Part of a small language model's weights: 7183 steps.
Each number is 128 + 32 x the weight over its row's rms, rounded and kept within 0 to 255. Layers, rows and columns count from 0. The size above them is the row's rms in percent of the matrix's.

# layer 8 attention output (transposed), 448x224, rms 0.101, rows 422-447, columns 0-111
size [101 111  97 102 105  96  86  93  97  82 113 101 108  87 114  93 107 110  99  89  99 103 119 106  93 109]
[[101 140  97  91  68 121 143 149 106 120 145  83 101  77  92 166 137 124 120  71  84 101 150 145 154 118 119 159  76 141 131  82 137 105  76  94 122 127 115 147 112 112 128  92 106 157 110  82 156 149 108 192 126  59 135 130 198 154 142  97 173 141 125 118 115 170 139 122 130  90 155 145 114 126 103 143 159 141  94 124 192 112  26 108 195 131  91 126 120 141 101  86 148 142 149 189 180 188 131  72 212 148 115 150 187 164 125 112 114 169  82 154]
 [164 144 118 192 121 138 152 134 117 161  78 150 124 155 136 138 183 149 107 130 189 105 141 126 110 138  72 136 171  73 110 160 120 118 102 152  89 152 153  88 134 116 169 150  93 137 100  88 114 183 139 130 119 183 112 113  96 111 104 119  75 129 112 139 134 155  97 160 123 147 115  80 103 121 100  85 106 163 157  93 135 105 122 137 123 115 127 183 192 107 160 113  53 145 134 111 144 129 113 156  89 151 143 156 108  97  88 184 167 125 110  53]
 [169 132  61 100 145 100 128 142 165 153 155 177 174  98 113 107  93 148 120 142 185 103 100 165 128 147 119 110  72 119  83  99 173  94 105 179 122 158 147  99 115  90 154 125  98  75 112  66  82 166 151 123 120 155 104 147 143 179 110  72 137 184 144 142 113 223 165 121 131 147 102 164 110 120 149 156 157 132 154 112 134 139 131 150 102 152 135 156  99 145 107 101 114 129 172 100 194 128 126 141 127 121 138 139 157  82  68 143 100 152  97 152]
 [154 112 172 162 194 112 128  68 151 165 110 185 129 145 148 105 179  91 142 140 164 126 137 138  93  87  85 168 199  96 246 185 123 174 131 110 191 154 119 143  89 122 130 100 115 167 159 187 111  43 163 146 153 152 149 149 112  98 137 148 142 145 102 113 118  90 138 123 118 165 107 112  80 154  42  78 127 150 123 127 110 144 136  88 127  64 146 168 117  64 121 160 140  98  69 147  75 132 133 125 171 119 155 158 137 111 151 103  87 140 124 135]
 [156  83 135 154 125  83 141 123 139 145 160  61 128 129  97 115 211 131 154 129  65  62  99 134 112 110 166 149 142  91 115 107 149 177 176 150 142 138 215 111 146  98 151 125  78 113 146  65  99  99 152 104 119 100 162 125 118 100 145 101 129  77  74 133 102  80 128 124  85 143 128  87 191 107 131  87 108 107  84 111 108 137 146  97 138  88 188 123 148  96 153 120 101  76 125 129 143 156 151 135 206  99 136  89 125 130 133 149 101 110 150 128]
 [107 119 150 162 124 135 138  94 143 184 102 103  95 217 123 143 126  91  99 103  81 169 106 100  74 164 193 105 170 112 139 135 121 190 183 110 152  75 144 117 113 165 130 168  41 145 128 131 169  71 141 114 129 148 137 123  30 110 119 116 110 112 116 154 129  84 107 116  92 169 131 141 144  89 102 127 134  88 152  98 114  97 132 132 111  87 145 129 137 112 129 157 128 112 101  83 114 160  89 153 107 123 127 179 129  99 151 120 130 142 149  88]
 [166 149  40 169 105  80 149 125 111 131 110 120 132 125  89 162  73  82 102 160 157  87 115 179 115 115 127 107  95 104  73  81 141  78 110 161 121 112 148 110  88 102 180 146 155  73 133 115 130 137 164 125 133  91  81 163 192 217 145  61  86 162 163 151 123 144 144 100 192 137 137 121 125 142 140 156 119 105 159 142  96 156 109 150 113 165 119 151 109 142 148 119 166 115 175 134 158  76 133 169 104 126 141  91 139 134 121 125 123 108 111 117]
 [112 134  77  37  82 132 109 158 116 106 141 135 143  80 132  97  63 134 166 141 107  93 143 108 174 159 135  79  71 169  70 123 146 104  70  72 108 135 123 142 127 133  83  85  90 105 106 103  95 118 139  98 139 120 105 135 155 153 148 118 145 153 153 134 102 149 137 144 168  84 114 187 118 136 107 128 133  82 100 113 104  93  77 146 115 173 114  83  40 175 117 152 152 158 138  85 187 170 143 153 158  71 103  86 151 112 113  99 112 175  57 118]
 [104 152 129  61  62 123  58 125 128  87 113 121 137  55 155 106 151 163 160 167 195 104 143 142 152 181  71 158 120 154  63 182 132 156 115  70  74 153  72 146 142 122  91  88 104 155 128 105  98 179 149 163 102 109 105 108 142 129 143 166 122 152 138 105 127  80 112 146 133  87 103 153  76 115 139 148 125 139  79 153 118 117 112 133 121 180 135 155  73 186 127 136 125 146 160  79 146 206 174  59 132 109  98 159 152 116 136  79 165 118  75  76]
 [124  78 161 156 145 130 139 125 152 148 156 127 124 222 139 130 203 138 123  48 161 165 120 138  99 112 111 110 141  96 204 161  68 127 151 154 132 129 128 129 106 122 165 116 128 133 150 158 106 111 138 147 147 174 147  86  56  64  85 170 119 119 104 130 140 124  80 135 114 161  98  88 132 173 119  55 126 183 119 103 112 163 144 123 157  44 110 118 165  80 129 166 143 132  87  76  81 109 100 154  87 124 108 218  62 116  94 131  43 142 163 111]
 [106 115 166 137 111 159  70 154 108 150 126 109 120 216 155 121 130  98 113 136 115 206 129 138 106 197 196 158 143 136 135 175  69 129  97 152 150  98 153 167 110 133 151 139  49  84  96 126 159 116 114 152 140 167 122 171 124 139 129 137 136 109  74 135 140 124 139 138 114 141 113  78 125 101  94 127 116 112 111  92 122 142 104 120 147 167 121 131 127 127 122 120  81 145  66 199 141 110  99 130 139  81 110  95 174 131 169  60 172 162 117 129]
 [125 129 140 119 151 138  97 159 150 142 209 139 118  96 124 160 112 179 109  98  76 140 117 116  93 128 126 141  94 118 146 216 143 114 108 153 135 125 128 133 131 119 195  96  83 142  86 119 151  68  85 138 105 157 163 114 141 114 142 154 175 125 121 129 101 141 109 138 110 125 110 146 123  89  60  82 141 137  31 122 136 138 152 103 136 115 149  80 126 100  64  89  87  86 125 166 120 151  95 122 149 152  92 130 138 114 121 131 126 150 173 168]
 [136 174 155 126 131 122 168 214  96 127 103 152 134  75 160  97 164 133 152 190 138 134 154 127 161  98  79 145 144 161 120 151 134 118 173 128 100 124  97 133 136 115 155  93 150 121 109 181 143 140 127 174 127 118 123  95 190  65 142 163 133 130 148 187 110 167 106 144 146 123 116 147 112 120 129 105  97 143 156 103 190 105 158 100 131 179  98  88 115 107 141 128 107 164 148 173 153 155 112  88 124 172 142 150 129 111  67 205 163 125 131 133]
 [141 161 144 211 106 117 147 100  95 148  81 129 131  84 163 142 130 112 128 111 173 128 163 118 147  84  60 174 135 112 113 113 117  51  69 148  95 153  88 130  84 142 134 106 171 133 133 144 102 188 146 211  81  68  85 123 247 123 142 111  94 142 125 153 132 128 144 122 167 105 125  81 116 152 123 176 122 148 121 126 154 106  81 123 176 122 133 134 121 127 159 120 119 198 149 146 141 139 131  88 129 118 181  87 139 137  97 118 160  94  74 119]
 [121 112  98  61  93 124 137 131 103 121  85 106 120 114 165 103 125 136 152 130 117 123 150  88 171 142  90  63 140 177 102 123 142 191 184  46  84 127  55 128 147  98  52 123 127 129 147  86  67 113 105 118 131  78 131 118 138  79 129 144  95 145 157 153 135 130 108 139 147 126 100 147 124 123 125 163 125 122 150 111 154 104  72  69 149 203 114 100  91 151 160 183 156 131 116  44 190 175 142  62 141  93 126 137 131 119  51 121 130 131 115  49]
 [126 200 127 162 128 164 143 165 151  89 116 136 114  97 146 151  73 133 107 169 140 109 132  99 125 119 143 165 102 192  57  99 137  86 139 186 106  92 116 143 150  88 184 163 164 137  78  82 141 206 156 106 108 111 115 119 255 140  84 128 127  80 105 158 187 177 111 134 153 102 108  94 145 110 190 165  84 121 121 127 142  98 136 185  95 170 159 134 149 147 143  86 127 133 141 157 164 126 155 118 131 136 136  97 130 170 132 189 182 132 158 124]
 [171 169 116 219 148 145 159  73 128 181  73 137 153 151 130 142  83 109 140 105  80 125 144 108  93 140 112 158 135 114 156 136 128 126 110 152 132 116 153  92 107 113 137 176 132 167 109 143 161 153 129  40  88 125 109 138 145 101  50 100 143 138  87 143 170 210 142 132 128 138 120 119 187 114 103 145 104 141 171 102 142  79  99 192  79  69 140 112 168 149 117 105  74 175 139 158 115 143 123 182 169 170 171 162  85  88 154 212 169  83 153 104]
 [ 97 133 159  94 127 169 116 167  85 146  77 104 102 138 162 113 135 129 157 144  78 135 133 114 173 123 163 121 134 140  96 163  97 175 171  68 107  67 107 137 152 162  98 137 146  86 127 184 130 110  84 110 121  84 115 153 127 104 168 179  89 100 141 138 127 134 156 129 127 142 115 138 145 126 157 108  75  78 135  98 134 116  96 147 124 175 129  64 101 138 143 150 111 155 113 148 138 158  98 133 160  76 127  97 142 118 143 135 204 112 177  84]
 [100  98 136 116 168  95  83 111 168 115 150 108  91 127  92 112 143 124 106 146 155 121 119 192 122 122 162 134 143 134 147 113 135 131 218 169 147 144 147 121  80 106 119 150 145 143 161 159 128  93 136 142 134  83 157 121 152 136 162 116 180 113  97 115 168  46 110 104 131 146 146 128 121 134 140 146 147 139 114 152  85 177 167 133  94 114 154 154 122  79  46 166 221  49 137 149 100 103 172  98 165  82 119 129 108 112 186  44  90 124 170 169]
 [102 134 109  86  79 157 112 146 132  62  93 146 130  67 110  95  71 103 146 132 162 136 145 148 177 115  83 158 149 165 103  87 140 107  65 148 143 143  87 143 120 122  81 105 127 110 137 100 143 146 132 181 146  94 113 135 208 141 147 101 127 157 184 108  95 116 177  93 196  91 158 125 106 134 185 205 109 147 170 142 133 109 111 103 124 163 139 151  89 196 144 109 148 183 168 111 133  66 150  96 128 108 118  94 161 163 153  97 126 142  63 178]
 [128 116 125  58 130 109 107 129 153 101 136 144 112 121 122 116 169 133 151 145 152  72 116 167 144 149 147 136 141 120  92 116 143 189 190 118 111 148 147 115 152 118  67 140 164 142 170 144  78 139 137  83 130 111 141 138  74 127 143 141 121 101 120 103  95  52 131 122 111 142 145 164 128 136 187 134 125 116 117 162  91 147 175 156 104  82 155 144 122 130 111 143 183  86 163  26 116 152 156 125 141  78 134 132 105  94 132  39 105  82 162 141]
 [108 122 102  42 100 163 108 109 151 136 126 139 121 130 102 107 127 166 156 119 116  73  92 153 105 187 109 175  97 100  67 146  98 144  77 128 111  95 152 118 148  96 137 102 103  97  76 128  83 157 124  77  90 181  80 175  76 133 126 110 143 127 137  96  52 153 161 110  73 114 122 161 114  98 163 114 159 143  87 112 120 157 158 188 141 168 142 133 137 165 104  70 118 147 163  73 133 153 128 149 135  77 168  88 175  63 104 113 127  91  98 101]
 [107 151 104 157 132 163 107 106  77 117  79 126 128 143 155  98 116  94 107 134  91  84 100  79 111 141 147 140 162 122  82  95 116 120  99 120  95 102 132  98 143 138 137 158 121  95 120 116 145 158 105  92  93 147  99 145 109 109  97  73  80 138 103 143 130 153 115  99  97 122 110 100 186  90 206 149 116 132 208  65 103 102 109 142 134 176 122  99 152 186 179 123 106 158 161  88 183  97  89 145 115 142 156 104 128 101  82 181 163  77 118  76]
 [106  93 125 107 118 134 182 120 111 144 126  54  96 215 101 136 198 137 120 149 108 175  89 194 135 146 209 140 174 129 177 127  96 166 185 111 115  88 108 107 129 171 108 136  94 152 145 153  87  32 117 139 139 163 124 143  65 145 193 169 135  92 138 177 120  51 104 136 136 159 171 144  98 133 123 131 164 104  79 117 160 130 128 130 146 140 125 122 182 122 116 182 167  63 103  90  90 160  99 125 145 143  63 162 145 118 152 100 124 160 141  80]
 [111  67 101 118 116 159 114  71 111 156 135  92 117 160 141 134 166 139  77  93  70  90 109 123 100 128 167 109 127 120 151 152 128 167 125  63 146 137 141 106 144 126 135  91  96 129 156  66  93  70 119  98 127 189 146 113  20 115 142 136 112 149 111 126  74 125 109 134  91 165  89 148 175 100 104  78 149 127 115 113 107 149 112  52 188  68 121  94 190 119 164 124 108 102 100  29 138 142 121 119 103 140 150  92 110 125  78 145 105  93 130  82]
 [200 166 123 231 148  87 125 108 162 157  83 122 141 102 143 146 126 155 119 198 150  95 114 119 119 115 108 152 133 115  37 117 136 113  97 183 153 133 208 119  89  99 148 131 111  80 109 181  73 166 176 142 100 159  97 118 221 140 147 104 102 144 105 188 122 117 152 117 127 136 133  87 154  91 113 140 110 103 143  92  96 102 153 131 108 143 154 153  94  84 156  98  79 131 111 157 135 120 125 141 100 105 182  70 137 121 150 157 186  88 134  93]]
# layer 8 attention value, 448x224, rms 0.102, rows 423-447, columns 0-111
size [113  97 101 104  93  84  95  98  81 118 104 110  81 117  94 112 113  98  85  98 101 118 103  91 107]
[[126 115 130 119 114  57 102 137 173 122 115  97 114 139 147  81 131 104 105 158 134 130 175 203 112 167 139 167 177 116  68 136 144 105 127 121 148 120 146 145 142  95 161 119 107 214  87 106 173 129 158 151 166 111 144 104 110 135 174 129 118 227 158 104 176 138 175 115 153 124 145  94 114 144 115 125 126 171 165 177  65 163  90 113 103  71 119 110 125  83  88 169 133 102 137 141 105 164 138 168 150  36 106 115  79 107 123 116 100  47 136 143]
 [106 127 120 161  97  99  78 147 165 121  81  96 131  79 133  91  53 134 106 111 124 107 135 123 149 130 188 163 172 127 210 127 135 135 154 142 141 111  62 113 171 123 202 101 106 137  90 129  90 149 126 189 165 159 126  88 120 120 123 151 172  47 133 129 110  95 153 109 100 127 158 147 120 149 152 155 141 155 144 131 135 159 186 119 124 186 111 167 127 115 175  68 144 134  83 106  95 157  99 118 133 154  67 151 135  81  77 104  67  86 175  92]
 [152 122  84 134  65 168 116  87 139  75 158 202 136 142 117 135 101 153 137 143 103 101 125 175 118 149 123 159 104 134 104  99 160 175 143 105 137 122 108 110  99 120  96 112 116  91  74 154 128  75 181 161 111 182 168 100  88 208 132 124  96  92 152 101 196 153 101 122 164 162 166 113 127 118  90 107 118 157 142 163  91 122  79 145 113 152 140 108 134 117  93 173  83 136 126 199 161 134 106 124  74 164  91 110 119  97 132 122 161 151 160 193]
 [143 160 103 125 203 142 157 116 127 110 177 108 133 143 123 126 138 161 177 180 101  72 167 148  84 128  93 123 109 102 141 151 160 135 142 156  82 142 167 163  92  95 125  98 117 171 138 162  92 155 152  73 115  98 122 100 113 108 134 104 144  92 184 122 140 152 125 103 151 168 122 153  97 115 142 136 106 148  89 135  96 128  92 174 145 115 122 121 132 121 140 155 119 123 153 117  40 103  95 149 121 189  80 146 106 167 147 139 215 140  72 149]
 [105 132 125 114 135 101  80 113 157 104 145 122  98 138 116 134 177 144 144 161  87 135 126 127 103 134  73 128 153 129 100 143 118 108 141  99 104 132 150 154 134 157 117 116  77 180 116 136 173 144 126 112 120 159 118 101  97  87 209  91  76 137 164 106 184 157 139 126 120 197  77 149  99 135 131 109 166 134 164 166 114 141 108 143 129 135 172  73 119 139  65 143 135 145 158 128  96 134 186 126  97 140 109 120  84 122 149 141 170 161 126 179]
 [102 143 148 194 158  79 117 123 161 168  60 113 138 106 111 188  56  86 118 154 107  93 137 138 145 110 177 165 143 127 156 167 125 140  92 160 150 128  83 142 150  85 151  95 147 159 165 148 113 110  89 123 132 148 134  55 110 122 127 130  84  88 122  96  96  90 158  35 161  61 118 121 182  89 181 114 135 120 111 161 156 163 187 144 131 196 111 183  99 108 204 126 170 114 146  59 140 107 128 138 167 146 153 158 174 154 123 112  97 110 172  70]
 [104 127 157 136 166 162 158 133  96 152 127 115  82 115 105 106 104  73  85 146 115 148 129  72 142 107 176 152 130 132 161  87 142 126 127 135 125 100 103 139 133 153 144  90  90 158 110 120 101 145 137  75 161 135 112 172 127 118 151 149 164  58  79  93  67  71 112  96 101 126 163 199 153 129 140 124 175 162 170  54 163 127 185  47  94 185 132 140  25 128 133  70 162 139 107  92 133 149 110  88 113 170  97 176 131 140 137 144 108 148  90 147]
 [146 153 140 115  59 125 157 144 141 155 171  98 127 118 161  75 132  71  91 135 185 231 159 130 125 134 127  52 137 128 100 127 124 125 122 110 136 102 103 112 129 162 113 132  59 153  97 113 165 147 157 124 154 140 149 199 155 195 176 147 219 129  67  87 115  74 120 122  97 170 115 117 105 167 161 147 122 119 135 112 146  90 107  95 126 107 106 124  83 113 100 102 143 131 134 120  98 191 134  45 153  73 145 150 176 114 205  98 103  85  89 151]
 [134 117 121 118 122 118 112 129 130  76 144 135 107 123 126 100 169 170 136 100 176 141 164 142 114 124  85 176 128 141  89 132 106 102 147  90 132 122 146 158 103 153 103 150 110 145  88 148 145 125 172 200 144 127 157  54 139  88  90  80  59 156 135 121 218 136 145 117 102 107 179 141 151 177  90  95 223 165 170 156  97 139  94 175 163 101 170  44 149 123  66 214  69 157 142 136 173 131 145 150 141  74 103  71  83 102 104 125 110  96 134 145]
 [ 88  95 130  88 178 114  90 144 132 124 102 127 145 156 138 116 167 148 110 152 140 151 144 131 122 157 191  87 162 130  91 132 183 151 195 185  88 146 160 155 147 137 145 135 120 155 124 127  93 123 126 128 105 146 114 120   8 109 165 141  90 103 121 141 154 154 152  87 185 146 148 142 133  99 166 166 150 107 154 118 134  99 127 142 150 179 116 138 112 102 137 144 164  99  82 136 137 103 174 114 139 116 123 150 132 150 164 124 189 147 159 136]
 [125  98 129  90 126 147 137 143 133 104 132 144 150 164 156  52 142 140 128  81 140 124 103  61 119 147 159  97 133 135 154 108 173 107 164 138 124 123 159  63  84 122 140 125  98 119 118 117 133 118 108 160 100 144 137 138  67 136 142 174 147  57 128 124  63 100  96 119 151 153 125 154 106 169 151 163 110  90 190  44 126  56 141 138 127 159 158  98 148  83 108 173 111  73 131  89 196  98  96 156 111 140 103  79 122  82  98 132 202 164 168 169]
 [155 104  85 102  86  88 185 161 130 136  53 128 102  87 114  87 118 144 162 112  95 103 151 106 179 112 168 149 106 132 155 119 153  93  86 164 107 104  96 111 137 125 156 140 151 160 111 140  92  95 138 147 117 121 109 109 178 169 148 180 230 194 133 161 127 166 127 101 136  99 127  85 120 127 129 140 102 115 153 149  80 143 150 140 144 111  87 173 138  72 110 106 144  94 144 109 207 181 102 122 115  95 167 118 153  94 220 113 143 104 108 137]
 [139 119 157 143 200 144 156 161 122 124 174 165 143 131 161 159 126  83 108 215 128 110 200 139 150 115 128 124 112 108 101 109 130 147  65 169 130 101 142 174 133 103 103 110 176 130 164 102 129 137 141 124 170  99 149 144 132 173 103 138 106 182 122 129 139 130 210  89 160  88  82  83 214  75 119 125 111 177  57 138 146  68 132 114 141 113 114 150 151 138  93 164 131 101 103 154  93 186 112 128 145  84 195 147 166 149 161 170  79  33 163 119]
 [187 122 112 121  97  94 188 150  99 126 123  80  31 142 104 100 128 101 122 123 162 127 176  98 145 145 127  93 123 144 125 114 131 145 104 107  95 118 105 183 140 129  98 137  73 133 158 108  96 132 159  69 104 145 124 163 161 134 209 155 148 169  96 139 181 157 125 125 100 162 132 113 109 107 165 154 127 149 130 150 112 140 143 121 103 131 101  61 140 133  89  51 139 153 134  91  83 220 135  91 107 139 125 148 172 155 150 130 104  94  75 137]
 [ 87 139 160 159 149  53  96 147 132 157 108 109 106 112 156 148  99 103 126 151 135 148 117 113 186 138 139 133 128 125 153 148 139 102 120 160 115 131 124 167 121 125 121 144 167 160 163 110 126 106 109 100 141 100 120 113 199 105 184 152 194 193 130 164  39 118 147 103 147 106  83  85 100 140 123 146 109 136  91 102 152 150 108 126 162 113  89 177 115  78 160 138 195  98 135  85 119 160 162 138 154 161 217 145 162 146 147 111  95 159 135  76]
 [131 116 108 110 183  95  70 148 136 117 162 116 124 121 130 212 115 152 122 180  81 113 133 175  88 155 111 107 135  93 134  68 117 149 116 145 204 174 109 135 100  97 143 128 114 134 118  85 154 111 147 137 182 103 155 108 157 105 112 130 147 193 141 160 119 122 153 137 111  93 121  87 100 121  88  58  86 109  95  96 137 125  87 115 132  79 147 122 139 169  91 125 146  93 125 141 101 120 106 208 116 155 138 144  91  96  99 156  75 131 155  82]
 [136  72 108  85 162  99 154 161  94 115 117 127  99 134  96 134 123 123 178 142 135  73 150 106 169  95 109 123 111 122 109 148 132 161  99 182 147 169 104 142 128 148 119 159 135 197 145 116 151 155 142  52 108 142 114 159 131 172 141  92 108 208 146 190 112 158 155 104 149 141  66 116 137 117 118 130  77 119 100 140 110 118 119 158 146  97 139  81 133 109 127  92 141 138 119 120 150 146 117 104 113 106 142 155 166 156 181 126 167 163  95  96]
 [109 183 105 166 130 135 118 108 149 120 146 134 118 110 103 176 129 164 122  78 140 110  88 127 117 114  78 117 140 138 140 154 154 130 175 130  72 120 110 106 102 116  97 148 120  49 126 196 120 122  98 128  91 128 145  59 124 128  97  81 130  11 165 110 162 106 115 126 151 132  96 121  98 114 159  96 114 127 127 158 142 114 115 169 170 179 119 189 138 139 143 178  98 141 131 152 131  75 132  97  69 168 160 137 158 127 131 106 122 190 136 164]
 [151 149 166 154 122 179 153 120  76 152 106 116 125 109 152 114  71 102 124 101 124 157 121 159 153 114 176 101 150 133 152 154 101 129  87 140 131  79  59 111 159 122 100 143 193  78 156 108  93  99 120  93 115 114 131 166 146 154  97 160 184 131 124 128 124  91 146 180 135  78 122 107 170 103 149 178 120 124  93 122 139 168 194  52  95 130 109 157 125 127 151  77 124 122  92 115 120  96 155 107 181 120 168 171 199 127 148 129  70 107 157  60]
 [128 207 150  93 106  82 163 112 140  99 161 103 136 132 114 121 118 110 116  80 151 162 164 116  97 134  44 108 143 127 102 188 153 127  94 128 123 127 130  97 137 149 115 149  82  95 138 163 149 189 125  74 104  91 159 129 180 114 104  67 130  92 158 142 180  95 111 147 106 179  91 167 131 164 114  63 152 159  92 166 119 125 103 153 161 123 125 146 128 181 119 131  91 201 153 148  61 151  66  72 136 162 104 127  99 122 128  94 119 166  85 123]
 [ 98 156 200  81 129 127  72 109 125  70 144 123  93 159 117 126  78 101 102 133 191 150 161 120 115 120 154  54 189 117 162 150 104 161 167 156 174  96 145  91 165 163 138 151 109 185  84  86 157 217 144 118 163 112 146 160 124 120 109 153 118  95 151 142  86  97 126 145  80 149 115 148 132 171 142 127 129 143  92 100 130 118 138 110 161 125 148 151 132 139 160 104 152 107  77 115 111 116  58 121 143 100  36 138  81  85 121  92 112  94 114  61]
 [118 123 178 115 172  58 104 150 127 133 106  91  79 138 119 136 127 128 115 190 157 127 147 135 126 129 162 114 150 101 136 127  84 130  72 127 132 132 134 180 120 119 103 163 138 209 188  88 163 136 115  83 150  73  90 130 159 104 167 154 119 247 131 154 169 157 157 126 138 127 128  41 106 127 168 129 164 112  95 162 152 149 154  98 151  98 124  83 135 118 158  74 134  88  89 136 109 152  90 172 153 111 123 156 103 140 164 134  70  79  81 123]
 [ 96 127  55 118 131 131 116 110 136 123 132 135 140 108 116 126 199  88 153  99  93 110 126 153 130 154  89 130 128 142  74 134 138 103 142 151 111 141 145 139 150 146 111 149 117 114  96 132 122 169 164 107 117 154 122 123 102 108 132 110  83  88 156 108 166 160 105 115  83 163  92 128  93 165 117 115 194 144 149 164 107  89 138 146 135 115 188 116 153 119 109 198  99 132 156 129 127  90 149  91 132 112 116 108 105 160 116 128 179 160 125 159]
 [160 154 141  86 123 147 133 129  87 100 120 115 125 179 126  51 121 151 132 123 153 156 139 112  80 127 137 120 136 117 119 144 136 134 129  37 123 141 177 143 109 145 109 114  74  73 148 124 169 145 145  86 136 142 123 139  97 122 171 152  50 145 111 125 175 170 109 165 130 175 138 145  92 152 179 124 136 167 156 124 111 150  91 135 119 113 139  24 154  89  83 139  77 123 154 121 111 126 129 143 117 117  95  62 102 147 106 117 166 100  93 184]
 [ 68 123  94  97 165 117  48 137 162 110 124 175 166 116 159 145  66 129 139 183  98  93 152 145 165 139 135 160 151 105 153 135 157 163 107 164 143 145 141 134 135  89 135 110 120 213 152 141  85 168 101 112 116 113 144 147  97 155 182 120 172 122 156  87 134 147 137  67 172  84  74 131 125 116 134  94  93 126  71 151 127  87 120 147 179 127  94 180  78  74 171 163 149 105 120 134  64 116 114 139 127 119 133 125 136 107 133 137 134  87 195 115]]
# layer 8 MLP gate, 576x224, rms 0.137, rows 0-3, columns 0-111
size [ 99  97  97 105]
[[169 171 125 174 121 123 187 193 128  64 123 122 141 199 137  68  98 127 140 151 101 147 158  71 118 109 141 113 158 112  73 176 105 113 225 173 106 130  91  95 135 121 144 165 116 138  43 148  98 111 157 109 123 188 158 151 133 169  65 142  97 122  46 117  94  97 127 144 122 105 105 137 134 157  65 109  74 117 132 139 111 103 135  96 119 137 179 132 109 104 162 150 130 138 144  86  89  99 137  99 142 163 125 112 182 128 172  98 151 132  99  67]
 [200 122 139 180 143 112 107 170 177 105 136 166 140 210 154 148  97 183 130 132 123 107 159 139  95 149 130 148  89 106 167 134 150 111 188 132 152 149 168  41 122 131 138 171 155 119 151 183 142 131 171 106 133 153 161 149 143 146 113 181 116  85 113 134 159 161 121 200 110 126  94  87 127  81  84 174  71 151 163 124 146 143 187 111 103  99 185  66 134  82 177  46  82  97 113  69 177 139 145 131 117 166 163 145 106 102  94 144 188 115 118 136]
 [145 119  98 109 173 177 109 156 140 108 117  80 145 101 104 134 162 103 206 103  77 117 192  99 181  85 118 140 194  89 126  88 139 113 162 112  89 115 157 128 113 109 127  80 176 125 136 141 154 144 133  91 120 138 139  90 139 168  80 181 111  61 108 194 113 135 133 146 148 133 117 141 110 126  44 110 134 140 156 204 124 142 123 123  84 189 133 117 163 153 135 139  95 127 187 141 106  88 122  93 143 158  71  93 119 118 118 119 124  82 185 119]
 [ 87 145 162 147 119 124 111 147 122  68 139 116 147 123 164 123 134 107 131 134 166  87 102 139  78 123 176 118 128  94 131 171 191 188 145 118  99 124 113 164 113 154 129 173 122 152 117 117 143 125 186 139 132 138 143 105  78 149 108 157  93 103  90 106 136 112 120 118 144  97 124  93  81 137 161 133 159 127 124 144 127  77 163 158 102 118 172 108 133 134 147 121 100 193 165  54  95 124  73 105 114 111 136  95  60 145 124  88 100 192 113 136]]
# layer 8 MLP up, 576x224, rms 0.146, rows 0-3, columns 0-111
size [101 101  94 104]
[[ 91  91 149  96 154 176 116 135 120 119 112 128 157 153 166 131 151 118 146  88 192 133 176  97 134 108 130 135 165 116 160 154 134 190  91  67 145 135 105 154 119 149  79 146 151 144 141 159 146  66 139 148 148 154 107 232 115  85  77  95  65 105 135 127 157  91 124 158 104 140 127 141 171 140 130 113 132 156  95 134 151 149 117 128  83 172 137 137 132 173 175 159  96 122 127 141 131  70  97 119  99 114  97 146 176 177  85 126 158 157 128 131]
 [172 152 136 179 120 130 180  88 107 101 114 108 100 135 146 117 108 122 116 124 111  87 140 166  83 136 142 106 141 120  82  64 144 161 157 119  94 132 137 105 136 108 133 128 118 117 122 158 113 147 157 145 121 100 164 140  94 132 165 167 223  92  75 102 213 126 141 133 114  77 159 102  96  90 114 217 125 141 155  96 121 132 176 118 128 111 108 117 189 123 120 182 179  71  96 117 118 108 142 175  42 206 150  93 127 155 185 135 162 119 159 162]
 [131  83 115 169 171  68 146  92 176 168 106 193 124 114 162 170 101 188 205 109 140 117  99 133 153 129 108 131  97 170 132 145 115  62 111 142 159 125 123 122 125 187  84 125 111 141  84 130 102 102 177 145  95 108 107  89 169 121  99 181 139 138  22  76 133  61 131  79 125 177 126 176 114 139 127 159 113 146  71 121 127  77 121 119 110 102 112  86 166 109 134  93  75 119 112  96 117 155 128 184 110 164 127 140 170 170  87  92 112 138 129 124]
 [122 126 119 137 145 153 121 154 124 167 142 171 121 138  74 104 158 134 120  84 110 150 132 154 156 102 148 125 115 167 135 102 129  94 106  85  92 114 148 109 147 194 108 191 102 141 142 117  76 141 156 141  63 133 135 125 172 126 106 181 169 123  73 149 155 135 136  84 139 125 151 135 154  89 122 139 111  92 129 167 142 118 117 119 116 141 130 145  71 133 150 150 167 138 130  71  92 245 128 102  76 146 136 204 169  84 109 106  77 118  97 145]]
# layer 8 MLP down (transposed), 576x224, rms 0.114, rows 0-2, columns 0-111
size [100  99  98]
[[ 92  99 130 111 171  93 168 119 143 129  99 144 163 143 141 159 149 121 103  80 170 138 176 112 182 106  85 134 129 106 135 102 161 122 122 119 171 165 136 154 175 125 148 140 126 130  74 126 125  58 140  54 136 118 163 146 127 164 139 198 205 177 103 168  70 172  82 160  75  81 108 102 126 112 130  96 120 123 148 163  76  90 139 157 119 174 157 106 130  86 120 124  90 105  73  94 193 163 153  84 133 152 120 160 154 129 143  84  99  67  99 143]
 [175 110 121  72 104 109 107  99 144  96 116  83  97 115 107 105  71 165 142 139 134 175 142 154 167  58 115 143 146 172 149  57 103 137  88  67  87  69 159 114 149 150 160  85 116 132 111 158 134 138 170 148 159 133 144  99 175 108 148 111 153 157 127 103 135 106 139 130  70 179 125 141 116 109 175  98 165 153  62 156 113 139 142 208  82 129 131 123  96 117 148 170 118 100 131 102 121 178 167 136 163 124 164 115 157 109 137 143  99 115 182  91]
 [129  98  81 159 159 153 135 102 132 126 100  94 114 114 137 174 117  96  67 146 126 164 174  94 159 138 109 105  81  65 104  77 137 103 144 159 112  97  92  93 140 121  61 148 149 121 160 112 162 107 131 110  39  69 173  84 119 145  93 153 111 143 117 128  96  85 189 141 167 126  78 168 114 123 107 134 140  88 118 176  89 167 122  85 110 144 115 115 172 119  97 104 151 145 122 117 113 171 125 126  91 126 119 104 168 125 124 122 160 187  94  98]]